Weights of a small GPT-style language model, trained from scratch on English Wikipedia.
Architecture: LayerNorm before each block, biases.
Each number is 128 + 32 x the weight over its row's rms, rounded and kept within 0 to 255. Layers, rows and columns count from 0. Numbers have three digits each. The size before them is the row's rms in percent of the matrix's.

# up: layer 4 MLP up, 896x224, rms 0.287, rows 750-764, columns 0-223
# down: layer 4 MLP down (transposed), 896x224, rms 0.276, rows 750-763, columns 0-223
up750 100:137121159040104173118091163125146134113166094154076171156076097109161127147095128136217132156120148092144148134159140183147111110190118109101131185118066127104147190133146120184097160085166136145166160122135129168088184107136085087087128136124108198114090108119114131146133177160098138070124104078120139157113087174126111110109092181116143103150132107126151088083186046106108192126151109162113178104136165222094176130152114079162121132126158108091097102167177084132131102128100211143143125108098175125160161125081154154113104157133095086105160153133151114097114125112118144120051085156131102109120143063150109103141153130108072144090127119155142088143102105077117174128156
down750 107:114114104181156096148127131146166147181098146103141132133145107093121143128172108060056111114124152107115163077113144138069125150092140165129123094132112070099150118109138136147145110186072133131089125118125131133120080173167150095129140161035150077188135113125115109144118091096143136189098105125132133143074186070101151135148137147105144056142167130107126154198089180146114138142102119092142092143115132038135094150099203128105134094103162141150115147128119123172047152082108041156097175215161112179141107112136113137077123111043127093107080100121127119155150133111199129129163146136186123111121056166127119160105079080130135129155154102104150170133118118141124086147110
up751 107:091145175168115100147137073167101067080141134136142137123160054112139158107127117109086145098126185102131151058111135169080044105172181120115135109106140128131096096090091100120105166103110133126151083123147139135140136073123158167157096152211124129158162185096148095163125057173102163107061111079142072111140081108146073077154095173120110124112122114153131125116081119109139106153164145098098148137146148109095169141150149122131123168143159141140124139137155074156110078049120135146136177133117156183188090127143110205134118140148187089156133039125131103092126163121150164155121159092138098158155141143080106118163127121085132180066177134172162143095124173083174091103130
down751 112:098195164133131115099121092164117084153140178126102132131175115144117066072125095103082128121114162143094075073083132086194071172141146092146076132132175063093167132090113153153115153141144132151116089119113124123100134079155137122158137181120168100166143151173132099138181130086133101161133146097188186132107137112094067095133156181181131131177100078177090145130087194120127061108129165103137142163118165106116150162149109096143089134157139132140130068084098074145106102083114098159089144154115096218172145121137166124125175065123146139151138156122124147178112118116191138098125131142127125123156091137088142230162112117171138130108130207176146152087151108139159121160158
up752 105:125198142130122144163135116083122111111104178102093094191109133180117120169083131135146163113100122111156162136139108130069113182090111122102123172189121159157173067107137063140117133212119121136145048096098090126174124091147131102152081102113140132073130153136130160145137146140104131116085133135208147126126206121097105175094104104117159144175167156085140106120111141088199065152065139099135119069135086126142094131127062098165114098183082087105136152099103115107128104122139090146147161096140143087173117205143122126139142126151118139108137177130134140117157170154110086151147133142086179117141107096085160143044150107119099151124108091175157157166124120147095183117232
down752 106:044107118107153138127082153162143081141121117070130093083112110107133097104143206161136149147203133142133138090149082116119144119085101112166084140156163111094113077098110104100134177038150142174116126084128104145126148108097124111068174184124128086051112186106106141089157081171079100092119164141154129191075141154101100137105127119106093139110134068098111156089143123173163192136137129197144133146134116119117174123119058079131122184173158137126145172095099119044116053194187125117118169083102127161110113090110115105121119160165135131132187115150163162148159121147144103150128147117109146154079072132131176113137111127143169148150113166086166136094079135146145141163111
up753 090:095104143098123158142145142085111122183092093091137173164108070151175195132153144088177102101098166145141135150091137098095164096157112062109156162132129109111189126098095096141140101136127104121100071154112092158170134151069145147130114141123179184141099067119131114119133106173181134087105074078080130147088084152104098105123082119089161102217139056167166112155129088138111070109144116108069157077147132138115136114116153106152116121148072157153092155131142120141099091130119172116058122104133152130095112098133069137155120119118193154120142195110138166135090129157083132155101133131145155115110063150110058171142093077140152181090173113167173059159095152130130077083086
down753 088:127159097146130073160140144064124155174068076091105153104132082172167137131150153062142118147121090181176124136077092152077127123089161139078156173140140207114096111053110133096150145107190111192144074125147062159123119121090089179128110077144131106145131057158167152130141092094164120139130102144097085150138068189130095102155143162065120182135153098141148100118121073148110113146097110106135137161153118112106149146079144091130122138099045086093113148111114148096063117168142080136163154104118124129164145166151201132082138110147118130124177142183100114146097150140124087135174177158201141109120146130063076157158128105116155141133163118176100143142114148130110075094111
up754 095:159124136152098130148126109147150151116153148081136191151115205147130141141134155154135068089077139160102157065150111136100172194147130099078109102134047153152104077148183085169109141159186123087128152147172125167056126105149135164139147122122124126128169123068173111133170171151068136093187131162112144061072173087119167088127089133121099122138107141089153123093085152124061116124056092123132114163064115146157130194078154129144131093103168130120114097195122139121162152156124181143125163110185125157160183163111115165117126102113102106086064101173142155073116137136087154149094125131181064103113173135140107115146156131102167095169176104087107132147097078158130110141130
down754 092:142148154120122063089121159180141140145106123055112138152044147136075088125080145109125045066111139165109124144163145147146127103145182114121104140179111160115144076156108140080141136117147177155151167129106116187127085130142211170167171140107071170149148101105136151101125105146113124182127062154121118125102185153127184100127131122207146111142106164117099098089110144079061181176117132113150100142106077109109156159102093139127147063129167109060162054157128160088148134174148142140161150106164087135061086140095142134150127132140096151130129139175157097075106084136153157134105114122115091213132179077140155135152140165128133088164152130143165154164102096096087106120129
up755 092:165135138141201095130141096150112141111092099163101086079028175136159077189158060131144088124127133113089102117112153157105122137156129132112128108186161107131118144160105083182100155092123137107159137110131112200150141105134160145137119135125113073097177173130110153153150162127136089132147126105175186067139148154166140134149162071104128087121129112117168101137078146096154073118097103122130133065202161109105129072160099156165171135190124108153091163164128175138166171155098080189114156112125125111097141135087132088109147092123193123161118116136126127148128094128106125158157127162093072075155142094094088080136117144059104129143196055131130172095197128130167198093137
down755 098:109140142135133153126164154166069159162138119122187149139079130116161130123159111178182144133162122080114181106132068196060131107175137162135147086121131137132111151142127081124131142119143120104134083096185091107171136069117104136150131126183127160180132059142176061141106164099108122198132134166106125130157199139191106156169168100194156123153137105148121109110106140121112136120144093080168183077117127104149086136208094137153182075144085170179095136088111121145106141103135128125146104061154158122123098125115141097136187127117159150165127165074172107150082115096117129094154170099074061085127116134061128113085119114095132175071116087156117137136157130131187129062084
up756 104:162201122145148118169097162156106149130173110140082143089105181157127117133152110096116105103124134049202126130142109219082152142108134106097067177090170143169133126134139198142085168088167119124058110083101148152151131148116074109123094104179107116125121138137126085070147132097133166147048154176032122104083126128052101138176094135127155151146156154095146094153157130156105153094158147177090091139132073140133194130166124149111118097134168157143086127116174176099136088047130143110132139135127080125138113148113113134116157043093121155118145162147137134154116171195136137136132159137101180140184116121160120107140102097110192140121104115136106139097117110116053141142090
down756 109:159132099069146088172116131105102199115171069156103092115117153147127128129176148120127151104079123089160124128126125135142124063232094076089108110085117096107101102113175084180176148118096134126117115112148169131170137094240092157100084208163085093097102106146082133180071155095104214141094134121068121072128141108148195082144087131117128121105164167129121109116134101133145115129107156106136083124110110131139125154180138159105172129102122123105118142123144152079152130105132141128170156095117160066034079097174130123105159139087145116119161130098141168180140124156051097129128148096104113160146136111146108100167115141136158142155138154131139100146102070078075092107137
up757 103:139140137139066111109190058136126110142136145119071129123144130181097086123138108123096132093175151129108135109173036115159166139142101084192154092178163169156092162151142124089111167179110138109102146143114134114074145133085083065123095147141076106148117111146119162125168161203135128128090141137063147121137119213095118107132077088107104057118162067160119166165111055194139159080122093087125116114113171082130117113109084093126107121168135104150168135126206152100137060144113139153122118125136102141095088140124190055127131114093122143139142120135164135150118103166113155114111103111172093191083157121132112119165151100121141137150140164179147118200079169130179158138081
down757 118:122074132142090154108197084132112164168152075152110083131154125173105175143111110135124099148113143139107120155199077178184112136144093085103169101180146163144157118159142171119126147168108126107127131110141110116097168098025114070175115132140093117110107175159098163144131124202082057152086174176050204158162161203139118078166103113125138121101148084117136164181126102144161122116110086074189108149123132108137085160056099119112096101122093126112143159142142216126113091136096099143164142127144086172119084105115158110137155146109141179105113122109127091156145154096078139151125109128117125225110123152153115169156122098108113137144117185141142118107091155114152160135093
up758 095:113150096114109175145105103101138144172125156150118142128167135138148088206147109133099062151085149135150188128087156142169073180146127119124132065161107113065080131167124093069179107125146135063101071184131156129094104123138198141216113138136136130161143166108090145099147137082108115121098113128099147162175101167125140103097134140154082157128121056072046101151063125106134105138129081133078144118167178078116163154134090160085183124145169115103165152144144101120162111108185142137095104113087125102163136096191176074091116128077133133141101111166198125097127093134163145159091117122171118110102183073151132108139109094104125126149113098073100116141088155181131161162152
down758 090:114152132154139165135157115069169083068138088154085192177146137130111180129159094137170092087130115155191092117139134090113154144119101125169085094126077139209108074142157157167139166163102105069166130124127163131128134123162118141133111142140137161133114149133164148120138125150123125186105179154147146145055151144172112091131146117192131157120112194115146159154141172146072158106104123086090161085097136145100106147078178118121095142074099136095100078092191097172139139208080099118106091158123118142147178109100123186195134128144143161119130144095141047097148110151184148150121102151121118131074173135064181133138073164148117111080178086134158109118151118090172065103163
up759 101:135189146137106131195144095113070082086162156118100084076106095141137076122136139130134148109123114148141099170136147153097184134149088149058189159154140170056123127094105098175077120102162080141138143133119113100157125145099170099127145127128127137160093095117130114171126127189104129133131102125113108117104131140117120127095130109116144100142121165163140131097170043157135063140165132158150172131109126149099174151120094119070127095120162156178098231141118178110164085132101109113144083094128101114120089187101121127154099080143187215124180111157156089144119127028102199139107163095204158088151143162123163122163188174116129120100138145134192125142156159117106138078161
down759 105:117123114121065142174154113115138133092122139141099067127143095131149169109194160130106125166093123129172173129088206171114179106109115140135161159163119168130081119107149115175091125079104094161173083092125120124180154173172152140142087124141099143209129103140148132162184180130100138126151093106100171144093142113153160122134161108142171138160188177123182097086177078145140077141134075130154153077139131131207132118117176104102149099200153151133137175130127085145161149083062110099116121123169084149130028113092116160104149110168144162144124151078113088134105133060122177116107142137186102159157160123101107187164178140113077162136109093099137121173122128119104133069090
up760 098:128110141147145142137080135096103096147106114173176104156086162056169112077136152127149068083123164103180158149046127139201096172120151134144116102100072194103164091090151171169144057176096179093115157159126116156086151164157102121108073101152126173146150145134136093125147075168156087055109153120107149117145162102192145059108160130100118086155165097132117148186088134098148143130096096128167064125128184159124151114101146122134120110173167106126158076116052135109117189131061131147138103133142145154143127155121169166164153109101144155099110134129101132157092167157115150160115144091105200096139109071093087130101102160195138100094155119109114099139145130124106160149192
down760 090:161155123098120142095107143141114134127129104102105187114166108123136102166181169135116143106161150131112146156095182188096148063131141102081118120103173137122138140101118090128093122078119115112169117141125045123084126141046168107033129142088121109157165112098070134126094186138103080141094142075152097116149099150138139103125128160147154132056120187133150209086086080129087108127135105036130167160174126114126103137123045111089117198059164103127132150115138126163139102143106150160128112067195144140133108082121105118093103140109149088084120091096138108142168162127098062079142137151078060146122120103097203119137086105100104134125109139171121113134137071176134142149152
up761 112:160116101149117151133078114124122165096130092136144103118100130115115132133185147085103118174200153144213169150162130115117126113153127098130169123112140138165110167090032165147094111081101134091074060145137081147127134104128110112148155161095187082142162126125167092132094105091150070100132198116116137132081165104136133170150127107122166129100085131137101168107149095143154148134193122128099124208182029119145089118122169149157093100087071154113094131136164134121141126134122185136164132133090078051107155085104095181127142099108169189148155109110114085132075069199128141182123103116093129130130069116131153144164114135141149116146149092131142094123088165206129157179093
down761 127:142160091048131116182109139096155148071183126136136137158128092050134174108193063149123175120199091138135175143140136101106167085168113100168172123056142121202123182085106098149113092141094114103142143093086112170100142142144124130105126128171133160143129123058124135099139087127167099078086158101135140115125062111154176152126110092104100100182095155088138157142151113098142190127140076217134140159144064129102098123127131186123124150089095088137164117116107120080148074074121134108112085140154141157088186109116143066083151115099141133082118143156182103120101117151126114140113136151074146164149141131143139122169151099123136099138104096193167150126125128177062103155191
up762 085:115121161106102106135118114142152115120154120116180078091160074124109156149148087141079098142075095126171110113132097190167133109135160142118195188184128131145146090081118130093092115196138141178110077115125141147122088179117161145128159144122089134144163122088129133123143193178104116144085139086170167079141150187146065157120151108138067104080091107139163092132169195158214125147143132137130086137115109117127151070161155169080136171125105123087151192129114173135129075116146103137154142138131153144154123057090132102076140126136077130181142068136110135104154135119134101093154115086092120137101167100077147152149046147190178126172153160202102114082057142140163157131119
down762 083:135150115168139150156163090129098173131118148173095167127148118109137149118104176122072167169082120194073154135097126168127122131134102127144094134100163163131135097130144152126142162123126110100104156036112189095153102107125091085086070170155159095111109124211102106093086137182132154079147180150126182105177141153073120112152139102129131121140167119133133184109104145153113124130148119131064093095077060117213071121129116119118168155111117110089092096126137116147084101085113150141167066052171095067164156131149135086184159130190191140111139160143135183083187114110142161106043150111126102077160134142155138113159131164111137108123108130131155078082148094173151108149120
up763 097:076209134169074103123077096133113096097082113094170121194129128119101190072109150065094152084127177120174124170089149103142141156114147166127152137146083131097083084115152133102155099151200032115161130114116167141141154116093077114108141202143132111136124140136078111167111175168184134128097166081162140098137121107164129138181079105133118091118127113107155158127142099130201111141053108171137107175122115146134102127070198155129146079098134119095177142135101128100144096127175133169101161092045134155105138154087117122148121122082152126128111169056112141127122138106082152109055125115159120077154116139059184120178092128108104100085124177110130138135114134119112143111107
down763 103:119106151122162082085089133121071170103089136156125123120155130092093166084102114132101207162118139137157093075087154170095137120150167131160151155185064107127112149155222116117131137125184145137114105124081129136095116134145152119104144126130160094125107123135093144129047137145124088118137153115183151067068113092086053159216094106136107129136110137117153124138089126112135188114125192148108116133115163121079111185075075131153148137133135086138133136122160092174094139156112125118096123143169117143064151118072150169153126130095165135161082094107092162164062151106100166121134121045148126178115122159142081107154143107192110064044171109106112141172103135119124136160055
up764 088:194127152108109155138114162119144114048117166133121144132152164179080113136091097121137121205139123190107128078093084134122081119121138112124157187120134140137116205103114109168136146163129129123094130123169139122109154060128066230103122166141127185114188125096170110129123104084104085102136126102126089099105108102143175097120127150106087158180191100152114160130123076048157066167120104128127178098073122158154082138157152163090125115148101120119103131150122076116111172160093074171092151098140169103101097089142227165076070099111153125135171125136096152109151134138188097131131137148197157153105174133144108113090094108202108099122105099149114158099113147149124154135150